{"intermediate_size": 384, "norm_place": "pre", "attn_scale": 0.177, "tie_word_embeddings": false, "init_std_o": 0.0, "init_std_down": 0.0, "optimizer": "soap_variant", "weight_decay": 0.0095, "warmup_steps": 200, "decay_fraction": 0.692, "final_lr_fraction": 0.0, "max_steps": 7062}
Each number is 200 + 30 x the weight over the matrix's rms, rounded and kept within 0 to 999. Layers, rows and columns count from 0.

# layer 5 MLP down (transposed), 384x64, rms 0.546, rows 43-97, columns 0-63
224,163,165,215,225,234,231,245,192,219,144,202,209,203,230,211,195,203,223,161,172,212,240,193,234,244,181,214,177,234,143,223,205,143,219,241,233,244,214,151,247,225,188,206,197,186,201,261,207,232,148,246,169,210,153,211,166,223,189,195,209,160,180,220
255,195,172,198,207,177,179,254,163,148,231,207,165,235,199,229,156,179,170,180,206,234,172,149,238,206,186,189,238,222,183,186,258,221,196,255,201,203,182,232,164,198,203,179,242,218,217,172,208,198,233,195,202,242,183,163,204,155,224,198,206,258,193,164
196,197,206,204,224,195,181,183,166,134,200,187,225,216,265,200,221,215,262,185,184,188,171,201,247,198,230,214,197,154,219,216,226,184,243,205,146,195,176,206,187,228,157,229,191,195,194,227,244,230,242,194,178,175,259,177,178,235,217,180,166,256,201,224
175,172,214,201,212,261,165,191,251,149,285,194,179,240,197,202,184,298,148,196,219,197,176,178,169,148,230,157,202,226,213,226,206,278,228,201,212,153,219,154,209,208,254,174,186,202,121,215,252,235,182,154,237,156,223,215,228,222,200,264,166,202,210,219
186,242,164,209,185,156,249,219,207,197,193,134,160,133,209,237,206,247,149,257,214,181,173,197,196,132,256,214,167,166,193,210,274,227,169,157,181,210,211,208,212,178,187,264,266,135,210,219,207,174,221,195,159,142,221,232,254,199,248,220,170,198,136,248
172,230,234,138,213,206,224,155,221,135,210,253,205,215,180,245,130,185,183,215,258,138,239,207,232,221,250,273,169,226,221,147,190,228,269,228,260,148,100,207,178,184,185,195,205,216,155,190,187,137,169,222,228,197,205,195,185,266,170,194,258,194,155,271
163,166,176,221,284,187,177,174,182,199,197,186,219,206,205,228,229,170,190,197,217,191,188,206,210,234,159,209,179,202,218,212,234,147,187,185,222,209,157,161,189,253,203,182,232,218,148,233,182,206,207,220,162,210,176,206,163,172,223,198,159,198,194,195
217,234,163,147,211,183,225,138,209,109,157,206,285,220,198,184,204,235,202,228,213,174,251,208,198,174,243,175,220,185,195,223,215,202,213,150,168,203,206,268,126,186,214,184,236,213,170,249,230,174,161,189,230,212,250,204,186,172,223,166,217,163,225,243
149,227,187,142,158,187,243,247,154,184,162,159,180,211,245,187,231,173,211,203,214,208,210,231,234,155,194,125,181,197,163,185,247,221,232,135,211,141,204,245,224,178,181,192,173,188,229,202,143,220,213,220,222,191,264,212,184,158,192,155,202,190,150,174
148,177,172,267,201,270,224,200,169,205,162,222,193,165,126,184,201,178,189,186,190,179,189,229,128,191,146,176,208,209,212,228,201,182,240,233,206,116,176,239,143,129,240,193,239,230,190,159,153,165,161,248,252,184,192,205,189,142,175,221,237,198,225,205
256,220,227,206,244,190,177,193,207,259,226,208,188,197,154,212,229,209,242,211,211,230,191,181,203,192,149,163,212,196,199,226,197,214,169,210,194,225,221,150,242,188,187,161,204,232,184,237,200,183,208,230,198,204,188,181,202,232,232,215,194,190,247,183
192,223,190,187,181,204,248,222,223,156,216,181,228,154,192,187,219,210,226,152,183,199,190,192,188,235,200,225,143,189,248,136,201,222,195,196,197,258,201,199,191,205,237,190,187,200,219,204,173,200,217,234,240,210,192,183,233,169,218,223,205,209,253,228
193,142,204,189,217,239,181,176,146,247,219,226,178,194,218,179,171,154,232,243,223,187,179,179,105,227,120,173,206,254,210,199,249,203,174,184,238,215,194,257,166,178,243,189,210,234,219,190,188,236,142,199,163,133,189,186,188,239,300,203,227,200,206,253
167,219,168,242,157,179,220,241,218,151,240,203,219,192,244,188,223,234,205,176,161,205,200,193,182,176,159,183,208,258,168,165,257,211,173,153,170,250,193,161,250,157,197,168,219,224,189,195,196,187,180,160,213,182,149,212,236,130,215,218,194,162,173,208
209,224,225,169,214,184,207,219,221,255,222,203,201,218,219,157,226,176,188,231,211,200,219,213,157,263,167,212,219,185,188,200,180,190,214,229,151,188,163,207,219,223,221,220,160,233,202,224,199,214,178,227,209,183,198,255,199,212,228,145,175,207,228,198
235,199,193,200,164,224,242,205,188,189,211,263,173,164,219,154,167,205,189,191,195,242,160,189,149,164,219,167,198,261,225,187,223,170,201,161,197,218,233,110,143,206,200,221,222,195,219,223,186,214,156,186,200,213,158,224,213,202,199,149,233,212,198,189
234,264,193,262,235,204,187,178,227,210,195,173,255,217,229,190,251,115,188,209,172,208,175,154,261,249,223,220,204,164,221,152,207,225,206,143,196,196,235,170,189,189,181,170,222,176,210,178,179,157,253,188,145,156,231,227,198,195,252,166,192,170,218,154
206,233,250,156,154,176,210,185,187,220,188,248,187,230,258,158,176,231,257,305,217,177,194,184,188,132,229,177,189,200,232,162,237,226,154,192,200,129,135,212,195,193,170,203,278,249,165,240,195,149,182,190,211,234,180,256,181,204,197,188,239,270,225,181
162,185,186,230,246,105,191,172,173,137,199,232,210,221,199,206,186,173,203,155,170,223,187,179,189,249,218,208,225,249,164,198,253,168,214,210,189,190,168,145,172,217,220,154,226,248,196,151,245,191,238,230,144,216,169,195,238,183,135,169,202,218,242,209
178,207,231,145,184,179,193,204,248,167,239,192,204,174,217,221,245,177,235,238,184,146,227,260,181,259,248,202,209,173,180,190,193,232,196,144,211,254,191,170,194,159,178,217,213,207,149,122,199,200,188,202,176,178,229,215,224,194,198,186,171,165,145,242
225,231,192,191,201,190,233,201,195,200,184,161,259,220,244,208,182,191,166,241,172,168,216,217,193,222,216,175,214,234,168,199,191,200,146,183,255,225,212,203,217,235,240,184,223,150,157,230,148,186,242,188,189,147,133,217,125,161,170,181,219,218,242,213
197,179,211,184,240,134,195,187,241,154,166,196,282,210,161,240,238,146,149,201,175,144,183,216,215,231,166,181,182,217,214,200,186,218,176,213,227,166,133,238,185,155,199,206,174,197,185,175,192,247,199,156,187,164,244,252,172,163,231,185,184,148,253,176
236,220,160,223,215,204,171,225,210,194,214,153,209,242,188,190,241,159,236,201,156,218,164,262,187,218,193,209,258,236,156,187,169,211,193,169,229,225,198,156,236,170,167,239,175,203,206,144,186,155,177,124,208,195,233,220,211,170,235,155,128,236,150,249
174,157,203,246,208,235,165,227,195,258,180,183,162,171,223,198,204,123,236,159,210,175,162,219,224,180,157,255,254,146,133,174,201,216,249,161,129,224,184,169,221,148,260,243,235,209,166,190,230,200,195,186,219,177,213,178,194,249,195,228,196,241,180,153
216,180,163,220,251,261,199,189,190,215,239,173,196,223,166,219,185,233,221,189,211,165,185,187,205,168,191,206,209,153,160,226,202,200,213,170,167,206,216,190,217,205,176,169,199,170,160,197,231,180,158,172,164,199,211,180,181,241,124,191,205,169,209,228
171,193,188,219,192,203,208,181,211,176,235,190,185,158,187,201,215,172,243,210,175,238,152,214,152,226,213,191,197,235,213,197,275,240,195,208,177,233,205,177,217,189,157,201,205,201,240,236,191,153,240,183,189,218,217,143,248,195,195,231,252,194,171,184
213,211,232,202,182,225,204,204,217,188,191,207,238,225,224,173,217,241,190,199,232,188,204,179,148,190,215,202,185,176,151,218,238,230,193,211,216,212,215,186,173,235,175,159,197,139,197,166,206,206,208,214,165,193,176,173,234,194,217,221,203,206,205,200
198,201,154,252,185,190,191,220,277,212,196,136,208,173,194,213,198,182,174,184,194,234,172,225,255,195,165,134,214,155,187,208,256,249,165,205,263,203,234,200,203,176,231,163,154,170,215,222,148,177,173,228,211,205,239,162,204,176,217,188,238,119,199,175
156,180,245,205,177,197,161,165,183,269,171,180,153,260,238,200,228,126,213,186,213,154,221,205,200,226,191,268,213,188,188,171,218,206,211,192,186,215,151,185,187,234,156,230,259,154,236,186,173,213,251,180,212,208,196,206,199,142,261,176,162,161,207,216
155,193,170,208,177,188,231,197,202,253,249,268,220,259,179,199,146,213,200,206,225,171,179,218,205,185,197,196,171,217,179,167,209,186,148,170,185,201,225,209,192,239,193,202,224,227,167,201,189,251,223,155,206,216,209,207,218,251,213,179,165,199,230,181
220,188,179,168,182,206,190,243,218,165,189,201,241,175,198,166,208,220,232,167,188,240,201,224,214,210,239,161,219,144,262,178,229,196,187,207,254,219,160,161,264,174,198,210,215,256,212,186,172,184,190,221,180,211,219,178,184,195,193,211,217,160,219,195
259,218,278,120,208,197,113,173,190,187,200,190,170,248,155,223,171,197,244,210,208,246,187,167,199,170,156,189,169,201,177,214,215,253,122,248,249,148,214,195,276,202,139,253,201,199,211,164,228,210,175,211,216,163,221,176,174,160,163,170,178,206,197,179
206,224,212,200,200,192,163,216,150,141,196,170,213,224,203,138,199,193,182,204,156,254,206,233,226,220,229,219,181,177,184,141,208,203,220,203,164,181,204,171,203,195,224,219,218,176,190,189,172,192,181,221,188,249,234,220,176,184,206,228,166,182,187,186
192,224,183,188,192,236,179,261,201,139,213,190,194,206,200,194,229,210,192,201,169,217,196,263,168,214,188,174,254,179,173,195,251,135,230,218,157,206,242,194,183,197,198,221,195,247,222,199,176,207,184,169,216,185,204,220,187,228,195,208,189,202,234,244
205,182,209,210,179,207,170,263,179,180,206,232,205,177,213,253,186,229,159,221,236,262,169,246,190,230,262,237,211,231,134,175,207,200,230,195,174,151,231,216,187,213,168,230,171,248,206,210,227,266,178,178,207,184,241,173,184,238,181,280,227,220,229,154
254,172,210,238,183,187,177,235,182,195,190,170,230,177,248,178,197,188,216,180,210,161,205,174,197,263,167,237,208,194,182,208,241,170,202,199,229,276,183,165,218,224,254,189,232,143,154,182,188,220,192,139,141,180,234,152,269,140,147,201,199,193,207,192
178,239,213,170,198,211,213,200,173,195,221,182,225,201,167,158,217,222,220,209,203,219,222,167,194,199,253,180,194,206,188,184,234,176,197,206,214,247,203,182,203,218,205,194,228,217,171,232,200,146,196,204,207,233,194,179,183,220,187,181,177,204,248,192
220,208,219,219,238,201,214,184,213,185,180,220,204,186,198,231,210,187,192,184,196,171,209,177,202,211,172,165,184,246,192,230,186,172,224,163,192,186,205,262,170,178,201,221,186,184,239,199,186,211,214,191,228,193,226,216,189,194,130,219,197,266,206,209
290,185,274,193,222,131,131,223,271,187,208,201,195,167,142,191,251,194,208,224,248,205,182,199,234,224,184,213,174,196,145,195,254,201,173,238,185,183,219,178,175,205,223,230,143,219,175,172,258,155,145,260,174,176,207,177,213,223,157,180,178,234,210,303
171,155,155,214,162,172,228,219,177,187,215,163,222,235,214,185,158,197,220,228,212,206,219,171,190,232,229,231,195,218,164,199,183,218,258,212,155,188,189,192,141,237,225,175,216,224,221,205,195,194,178,203,233,210,196,252,202,206,234,196,205,191,233,185
256,194,225,230,169,185,243,191,216,177,140,231,157,223,196,177,177,217,224,204,218,188,212,201,190,147,213,182,177,208,224,204,219,216,214,176,234,216,215,191,158,203,202,180,216,213,190,188,202,225,188,192,165,194,217,206,202,190,182,191,212,184,244,174
250,220,203,189,229,195,197,168,263,205,223,198,156,163,197,214,199,211,234,162,204,177,158,253,226,204,179,161,209,234,184,208,221,249,202,240,184,135,182,217,210,213,146,189,180,193,222,173,171,217,210,132,188,166,159,233,235,193,152,247,195,226,203,227
234,223,189,171,159,197,218,149,249,180,182,144,172,212,246,207,143,172,192,199,201,195,182,195,215,194,238,225,212,284,228,170,210,200,204,217,238,174,225,187,197,247,173,164,158,172,211,226,212,181,191,177,250,216,197,147,203,217,220,208,191,216,151,168
181,210,234,202,158,187,184,217,232,188,174,224,177,163,174,220,168,232,147,200,151,188,220,190,162,181,226,225,215,209,182,152,186,197,183,172,212,185,209,169,173,190,218,224,204,216,175,216,182,168,220,180,206,199,211,207,185,159,215,208,185,207,203,177
196,181,155,154,233,215,221,242,226,185,219,189,195,228,160,232,209,151,194,189,255,197,222,199,203,183,240,229,221,226,198,179,201,172,254,193,179,163,205,197,218,171,169,164,219,210,204,173,188,186,145,175,212,273,147,200,222,216,170,198,177,208,176,212
185,201,211,199,208,136,203,213,181,207,244,195,181,133,186,190,167,145,222,175,170,190,159,209,256,183,245,162,174,210,203,176,170,220,140,241,221,181,196,164,233,191,172,214,232,198,202,163,183,244,165,174,180,245,161,161,170,231,232,209,247,213,168,281
277,152,168,172,236,204,233,196,189,294,198,169,163,235,187,170,220,262,221,195,265,149,229,200,262,162,219,168,211,123,163,209,151,207,222,287,207,215,206,200,167,277,201,168,221,219,242,157,194,211,181,220,165,193,202,245,160,235,220,149,227,227,245,180
205,208,177,196,161,191,181,183,189,200,194,189,182,199,180,196,185,190,191,224,159,180,213,184,204,214,191,200,236,201,184,242,225,181,198,184,223,186,231,202,194,200,220,224,175,181,200,217,210,207,166,196,191,211,172,198,170,164,191,224,224,216,192,179
215,211,183,238,241,217,132,201,215,265,196,189,221,248,208,242,190,179,237,203,165,227,188,139,188,172,245,206,191,204,218,233,215,134,209,165,234,243,217,171,156,184,238,163,224,218,206,186,190,154,250,238,192,210,206,190,202,203,156,183,196,232,242,210
165,189,213,167,254,249,168,196,192,207,233,186,223,174,191,200,225,157,211,206,186,176,174,237,226,149,191,188,171,183,185,190,198,227,183,187,210,152,177,225,259,187,180,158,166,159,198,209,187,204,187,175,158,200,228,196,187,229,156,218,155,170,178,174
175,251,189,244,238,210,144,222,227,226,200,230,225,202,202,216,159,202,233,184,222,213,146,202,225,234,176,204,220,152,124,233,203,214,202,250,196,204,164,225,149,213,219,148,175,182,222,225,208,164,195,159,239,204,179,142,173,247,168,163,239,244,202,204
204,208,160,215,230,271,196,203,195,203,198,237,198,209,190,237,184,203,163,172,216,200,210,233,205,245,203,179,177,165,181,247,162,192,182,230,219,246,165,201,228,200,213,202,222,229,191,184,221,198,203,214,210,178,188,226,219,187,231,195,185,184,218,229
171,190,221,185,195,186,198,192,176,192,187,202,221,186,240,210,254,208,227,239,166,188,187,161,218,193,109,184,164,198,256,237,189,207,126,170,209,189,156,241,210,226,196,154,139,171,182,244,187,213,234,209,206,190,205,223,229,210,208,176,219,226,207,219
163,192,190,204,207,182,218,221,203,205,247,207,195,214,205,221,214,189,200,195,191,214,165,224,194,182,225,222,195,181,218,177,202,210,210,209,186,199,185,212,211,220,182,224,185,165,189,218,200,213,214,268,202,184,217,194,195,163,180,235,216,172,247,248
208,228,212,191,185,202,212,171,195,218,245,225,254,162,170,182,207,182,227,176,191,148,233,220,224,206,162,209,206,168,186,216,227,196,205,249,175,231,157,172,164,219,225,192,156,160,156,129,218,193,181,205,148,153,171,164,206,181,160,209,221,198,193,232
# layer 5 MLP up, 384x64, rms 0.605, rows 44-97, columns 0-63
223,209,208,191,210,224,200,205,199,225,195,217,249,212,193,174,183,182,205,165,201,212,181,222,173,193,198,206,175,182,206,177,167,188,172,212,202,186,204,203,186,174,198,181,185,214,196,224,223,209,146,177,207,155,214,228,236,230,248,194,240,177,219,218
253,211,193,192,164,193,190,181,230,177,166,187,200,211,195,232,152,188,207,217,231,241,210,202,169,264,165,234,230,215,187,204,134,211,225,246,202,193,178,244,203,168,176,157,192,147,231,237,223,191,224,207,209,149,165,204,235,223,204,209,217,198,190,157
223,251,192,158,202,182,240,195,221,250,227,156,122,197,193,250,139,159,217,224,205,287,213,174,226,236,162,190,189,229,196,199,177,212,164,148,146,203,222,187,233,201,157,203,228,192,178,145,207,178,236,229,157,233,164,185,269,150,187,212,184,243,232,203
187,219,209,183,189,130,229,196,208,214,225,220,217,201,184,168,276,178,216,201,80,161,273,193,207,232,227,195,192,249,157,204,242,177,189,251,216,182,280,212,168,207,253,203,191,217,201,241,205,128,223,233,196,169,174,162,216,196,219,178,193,140,218,255
202,228,172,170,103,191,230,208,191,231,185,192,167,212,170,218,220,216,132,189,208,235,271,238,217,183,153,182,188,220,195,196,143,254,213,203,266,189,208,162,217,168,185,187,154,225,223,181,217,194,205,158,233,232,171,214,196,235,245,220,160,227,146,179
203,221,174,192,222,185,238,247,208,145,175,262,178,197,139,224,201,179,186,187,243,183,198,173,266,176,174,208,210,198,180,205,181,210,230,202,153,238,229,214,219,216,178,259,193,163,236,251,187,162,191,202,207,211,200,209,201,194,168,156,148,205,185,247
196,176,210,242,223,194,198,194,179,213,235,171,219,209,191,193,199,206,181,206,210,222,201,217,159,213,215,258,164,198,232,137,192,169,183,209,254,187,201,212,189,161,201,178,206,189,208,199,169,274,226,198,153,174,203,197,261,236,208,203,207,169,241,213
185,151,215,225,157,208,156,209,233,189,279,241,158,173,117,189,169,267,235,172,206,229,207,186,237,210,250,207,194,208,209,208,204,204,195,162,181,214,175,206,195,236,155,212,164,185,175,188,220,184,222,257,254,175,194,214,253,251,190,262,172,237,174,185
235,216,271,176,148,223,148,207,183,178,158,233,171,179,225,229,240,195,171,184,229,252,199,164,195,245,193,200,212,205,182,160,172,184,148,187,266,204,225,179,238,183,210,213,216,170,239,186,196,265,162,181,191,145,197,178,224,228,189,223,206,191,179,222
166,209,187,190,206,193,252,190,186,169,218,189,161,208,203,190,258,191,151,186,243,187,240,223,257,143,233,236,214,188,232,189,181,184,219,268,212,181,195,256,183,221,245,197,212,198,219,178,206,156,180,182,217,206,173,193,175,208,179,199,180,217,128,208
196,215,196,196,183,227,191,201,213,224,184,176,151,180,200,220,256,198,219,166,247,204,224,228,178,223,211,183,218,226,165,156,159,211,212,223,194,189,235,214,161,152,206,195,190,213,218,180,210,211,165,154,191,225,214,190,191,221,225,208,220,192,145,249
176,187,218,283,221,169,192,138,159,238,210,204,238,177,188,201,177,189,185,207,214,180,189,257,179,187,189,201,174,187,169,202,191,184,190,215,262,179,200,236,179,183,191,197,205,205,180,218,181,203,169,210,187,230,235,213,261,214,198,200,241,150,196,216
203,237,216,168,252,194,193,174,204,210,195,214,195,243,173,253,197,197,225,248,192,244,176,219,252,184,243,223,152,192,191,180,211,186,177,172,163,158,222,232,179,212,142,193,187,160,185,199,202,276,212,229,236,231,201,195,192,211,159,216,149,230,197,188
204,210,216,210,195,236,185,170,198,206,184,182,152,220,196,209,244,208,166,189,217,237,228,235,153,200,248,172,138,157,167,174,193,227,204,193,236,260,224,179,191,230,194,225,151,216,192,152,212,210,171,209,172,232,233,169,189,213,173,208,180,203,219,218
175,187,206,248,214,223,192,161,198,209,191,164,204,194,190,192,268,191,206,213,196,189,268,244,202,172,224,275,120,150,176,205,192,230,189,163,198,206,183,251,228,187,196,205,159,202,185,182,181,139,221,222,188,201,217,155,190,216,195,153,195,190,201,223
291,218,234,225,213,227,222,224,158,134,157,176,219,222,204,267,166,153,195,200,217,189,164,155,226,230,210,171,226,196,199,210,235,232,183,183,148,187,177,189,171,199,221,187,190,155,215,189,166,214,201,187,186,175,226,235,209,210,210,196,188,170,179,219
196,218,181,188,239,185,188,185,250,172,192,135,285,163,178,182,217,198,194,222,178,246,209,238,167,214,207,180,168,304,242,145,204,235,161,146,218,184,240,136,186,202,235,181,193,164,186,161,217,204,203,127,211,203,161,189,171,176,249,285,206,243,219,157
178,213,213,127,212,240,192,170,261,232,203,183,249,159,167,200,191,212,175,222,156,195,160,190,222,168,184,186,131,235,185,214,172,292,195,192,167,207,238,175,206,171,102,217,164,208,230,183,192,169,174,169,255,220,172,284,231,255,212,192,194,223,202,248
171,205,283,199,193,152,191,182,174,266,163,190,230,178,195,224,139,216,199,233,194,152,191,225,177,183,167,205,189,240,204,161,229,189,175,150,245,223,249,206,226,195,256,202,193,209,156,251,250,217,220,190,203,207,146,225,225,258,200,158,257,154,174,181
192,228,196,238,176,209,141,149,182,217,211,153,262,203,172,181,207,172,198,231,199,260,197,210,200,215,179,236,212,211,197,225,176,214,188,229,202,179,205,203,161,146,213,185,193,234,193,134,212,223,215,255,181,223,217,179,260,202,211,238,174,165,198,237
196,218,247,227,177,191,213,162,196,192,195,199,241,234,150,208,173,215,193,175,194,181,197,190,256,152,203,193,165,232,280,194,207,232,173,188,210,170,215,192,178,167,209,174,170,250,186,205,257,219,181,226,207,215,244,191,200,200,200,217,220,208,166,193
210,197,171,140,192,230,205,188,233,143,168,172,220,154,231,146,248,198,181,218,162,241,258,191,215,261,175,210,233,245,225,181,188,170,173,201,240,155,224,168,197,221,252,213,244,256,219,213,246,154,218,164,227,176,181,245,218,199,221,205,113,225,230,251
203,194,243,214,146,193,243,217,215,171,181,209,190,227,162,207,176,196,145,183,252,102,190,183,147,269,194,110,176,220,259,215,227,191,234,161,206,160,183,125,195,252,199,135,187,158,185,252,181,180,222,146,251,157,176,237,203,217,197,219,222,229,226,175
191,174,173,162,155,196,255,178,234,164,221,217,210,198,221,215,188,185,237,231,164,245,235,229,219,204,180,215,153,232,245,170,166,232,254,245,171,156,194,136,226,201,194,195,145,223,206,183,232,201,235,212,231,202,156,208,178,128,235,220,194,209,228,195
207,149,255,193,174,150,138,222,246,190,170,191,180,197,228,185,170,192,227,185,191,228,168,210,145,240,152,202,211,207,217,204,185,193,186,207,176,201,191,235,224,213,208,255,190,228,184,193,190,188,183,240,166,172,214,250,246,217,214,213,181,161,237,249
227,213,176,199,179,242,217,206,179,185,170,228,227,230,205,181,205,241,171,178,178,185,212,239,181,247,206,191,174,219,200,168,162,230,189,222,207,205,200,170,159,188,215,190,186,185,207,221,217,188,202,214,192,211,189,200,168,162,195,193,214,203,231,157
157,190,225,199,208,227,269,250,192,164,142,210,175,129,225,218,164,198,236,254,188,175,250,150,221,270,216,162,203,244,216,162,162,209,268,158,233,191,198,161,157,239,209,175,184,127,253,207,194,167,215,209,240,184,148,182,143,252,202,216,226,224,179,181
196,231,239,185,226,229,208,185,183,200,199,214,198,227,188,242,205,178,180,168,180,186,205,209,236,170,238,203,159,212,204,210,204,211,188,120,245,186,194,156,229,237,196,247,206,188,203,202,161,248,228,185,228,202,205,223,175,220,199,182,227,141,183,211
240,192,212,151,232,211,222,219,184,184,204,204,212,170,178,186,224,225,210,192,193,194,262,187,214,234,212,200,213,164,193,179,152,188,201,210,190,213,119,233,232,180,174,160,213,170,234,212,226,164,171,273,189,214,200,188,207,157,176,269,142,203,164,161
218,243,167,265,172,248,195,181,216,266,218,196,160,194,150,270,251,262,187,170,220,171,210,200,212,229,162,203,203,211,198,200,223,267,175,211,206,174,215,158,137,190,173,168,249,170,187,188,215,229,223,247,196,188,176,192,185,209,171,211,181,209,157,163
177,226,266,184,183,155,213,223,273,282,206,191,189,198,211,206,205,183,233,212,198,155,166,179,255,192,145,187,138,203,186,196,187,179,190,193,208,176,221,257,191,163,207,188,219,171,254,217,240,165,231,200,171,174,189,180,182,143,193,256,205,197,193,127
168,206,231,189,188,172,152,131,213,201,185,191,198,226,230,209,211,172,190,232,221,195,216,234,194,173,178,222,209,205,195,243,189,228,203,178,224,226,177,163,218,256,200,184,171,173,184,179,207,188,199,192,224,204,284,198,221,213,228,245,180,173,193,209
169,217,210,272,222,178,229,188,230,190,218,213,207,208,239,190,226,233,198,182,185,158,203,194,200,220,251,181,139,200,149,168,205,199,178,212,262,207,238,219,150,237,213,197,231,161,208,222,196,197,220,242,247,150,231,196,143,180,171,173,162,196,207,161
181,195,255,220,244,189,173,208,184,190,230,246,162,212,212,243,195,192,222,197,196,201,198,245,232,204,179,189,183,252,181,167,196,162,260,147,195,205,194,150,269,246,178,185,141,172,204,212,152,191,192,217,199,241,198,181,200,176,222,155,195,199,199,206
188,147,234,186,158,119,178,237,227,198,253,248,233,154,194,172,187,231,188,196,150,174,249,194,223,201,213,175,215,221,233,171,197,232,241,227,194,142,187,211,160,240,157,216,249,169,216,228,172,186,206,237,163,170,163,232,185,168,236,233,229,225,220,192
154,214,221,219,185,213,202,163,200,181,183,185,215,181,170,194,227,168,193,183,218,219,165,201,195,223,139,191,214,182,233,192,170,205,194,162,172,184,244,254,165,205,208,191,215,169,222,190,183,163,169,156,177,267,213,205,227,202,227,233,235,199,214,182
187,189,206,228,192,188,199,233,211,229,219,207,220,188,225,180,220,196,232,184,194,203,196,226,205,170,180,216,211,168,171,198,208,188,201,205,211,187,189,174,182,184,215,188,224,189,225,190,184,195,182,179,176,196,230,223,215,226,225,194,189,192,221,198
201,241,273,202,199,184,203,258,215,245,176,136,200,196,199,225,154,183,181,180,183,178,194,154,230,215,198,179,197,194,141,236,258,205,186,228,160,131,217,181,215,178,224,185,256,209,214,168,264,159,194,247,160,110,115,197,158,153,191,203,183,188,215,282
224,213,188,220,203,184,232,204,192,128,186,239,200,197,167,230,210,195,173,183,179,233,181,187,178,206,189,197,264,197,184,133,214,225,197,209,219,243,198,216,210,169,222,188,229,185,173,194,163,200,171,199,195,207,140,204,213,161,190,200,235,194,182,191
197,245,197,204,180,202,210,198,227,195,164,220,219,196,210,254,209,204,160,165,212,203,181,223,204,178,205,235,188,181,220,233,212,202,158,171,232,190,235,189,166,173,197,203,218,208,181,212,208,186,172,187,209,201,174,214,222,208,190,169,192,186,213,251
180,227,197,196,216,207,199,195,221,153,182,237,218,249,215,160,165,252,211,243,206,220,273,197,218,218,195,224,189,194,200,216,133,138,152,149,189,226,133,214,186,213,234,216,243,195,167,240,200,197,163,224,151,233,239,141,206,144,239,169,176,228,213,181
206,262,264,213,179,197,213,154,110,186,210,189,178,207,203,221,186,187,189,190,218,194,192,222,183,201,218,230,209,182,151,174,223,205,213,173,186,195,156,211,194,182,218,212,204,142,223,176,159,199,185,199,200,203,209,233,232,231,218,241,186,196,174,240
194,208,226,220,180,223,186,224,216,218,185,198,194,177,175,205,181,185,216,236,191,190,186,175,172,228,234,233,220,214,181,202,208,187,178,180,211,194,221,172,219,200,230,204,195,183,192,239,208,228,189,209,178,170,184,182,184,203,243,166,202,159,188,182
205,260,203,179,239,172,158,208,217,207,206,228,174,207,169,244,207,201,222,175,189,206,204,214,238,195,149,196,186,198,173,246,189,202,151,159,215,219,211,209,224,188,171,233,203,216,174,228,182,213,198,175,229,190,215,191,224,207,179,194,179,246,214,164
151,214,217,221,229,159,228,216,182,226,193,150,211,125,236,180,257,205,113,217,183,174,182,178,198,210,277,194,172,227,202,174,226,164,175,198,224,178,233,236,181,252,257,219,199,227,184,173,196,249,206,234,159,157,186,230,190,190,217,188,215,166,201,202
190,258,274,201,174,157,174,154,194,214,172,183,146,232,231,231,207,140,219,222,196,232,258,146,209,243,157,248,193,161,192,214,221,184,201,168,189,148,187,266,173,153,158,200,253,214,227,281,165,142,134,212,212,166,211,192,245,205,209,198,262,200,169,198
188,200,225,216,197,226,176,215,204,240,183,186,167,194,195,225,202,246,222,187,207,189,187,183,219,203,218,198,204,232,179,200,213,236,183,159,193,189,220,219,209,182,194,172,175,208,207,214,194,204,240,212,193,198,182,190,216,159,200,222,247,194,177,213
158,214,212,158,200,236,269,246,156,95,166,261,202,187,199,196,219,176,183,193,220,198,288,166,154,197,208,183,208,199,179,168,165,172,262,181,201,135,167,280,217,189,146,204,228,199,175,226,216,238,132,193,229,178,198,228,213,205,147,194,177,261,212,200
206,200,169,222,160,222,237,194,192,131,183,218,193,194,189,196,268,222,249,193,172,198,257,178,193,234,156,182,155,200,182,226,180,199,248,174,199,210,203,157,143,213,251,134,174,184,215,200,146,190,216,192,220,182,208,214,189,177,247,206,209,197,204,245
151,220,218,189,143,199,236,196,225,215,267,153,197,233,225,188,261,210,218,233,230,207,230,215,195,196,197,203,204,166,185,247,182,177,197,211,137,167,269,149,205,235,176,222,208,201,199,169,263,211,169,197,155,246,184,138,253,192,239,206,123,211,122,209
230,218,168,192,196,213,173,211,226,219,153,200,214,149,225,182,189,198,178,248,207,237,205,191,186,268,175,220,183,153,176,175,144,196,158,214,224,188,176,226,175,201,236,204,243,144,220,230,210,205,205,199,196,171,164,197,196,183,209,212,179,195,242,190
273,205,195,159,159,220,188,165,206,238,146,205,164,180,170,177,172,198,209,258,214,238,233,211,198,248,217,241,225,224,187,192,171,143,184,223,243,214,161,183,211,208,202,215,183,187,196,233,180,190,175,177,202,231,206,197,226,209,218,213,186,193,183,209
217,213,208,235,159,217,223,221,157,162,176,225,195,197,231,205,194,188,192,198,224,193,196,218,212,205,174,184,180,152,210,210,206,176,209,165,184,204,177,167,231,202,205,229,225,176,165,206,235,212,210,166,235,191,217,204,243,188,181,205,190,245,196,186
162,206,199,214,215,170,264,183,201,173,138,187,154,135,191,152,195,178,264,249,143,204,235,194,228,198,179,238,196,235,175,216,229,155,226,167,278,181,161,237,221,197,154,238,241,187,255,255,163,210,241,202,238,283,164,215,220,239,205,192,161,222,202,163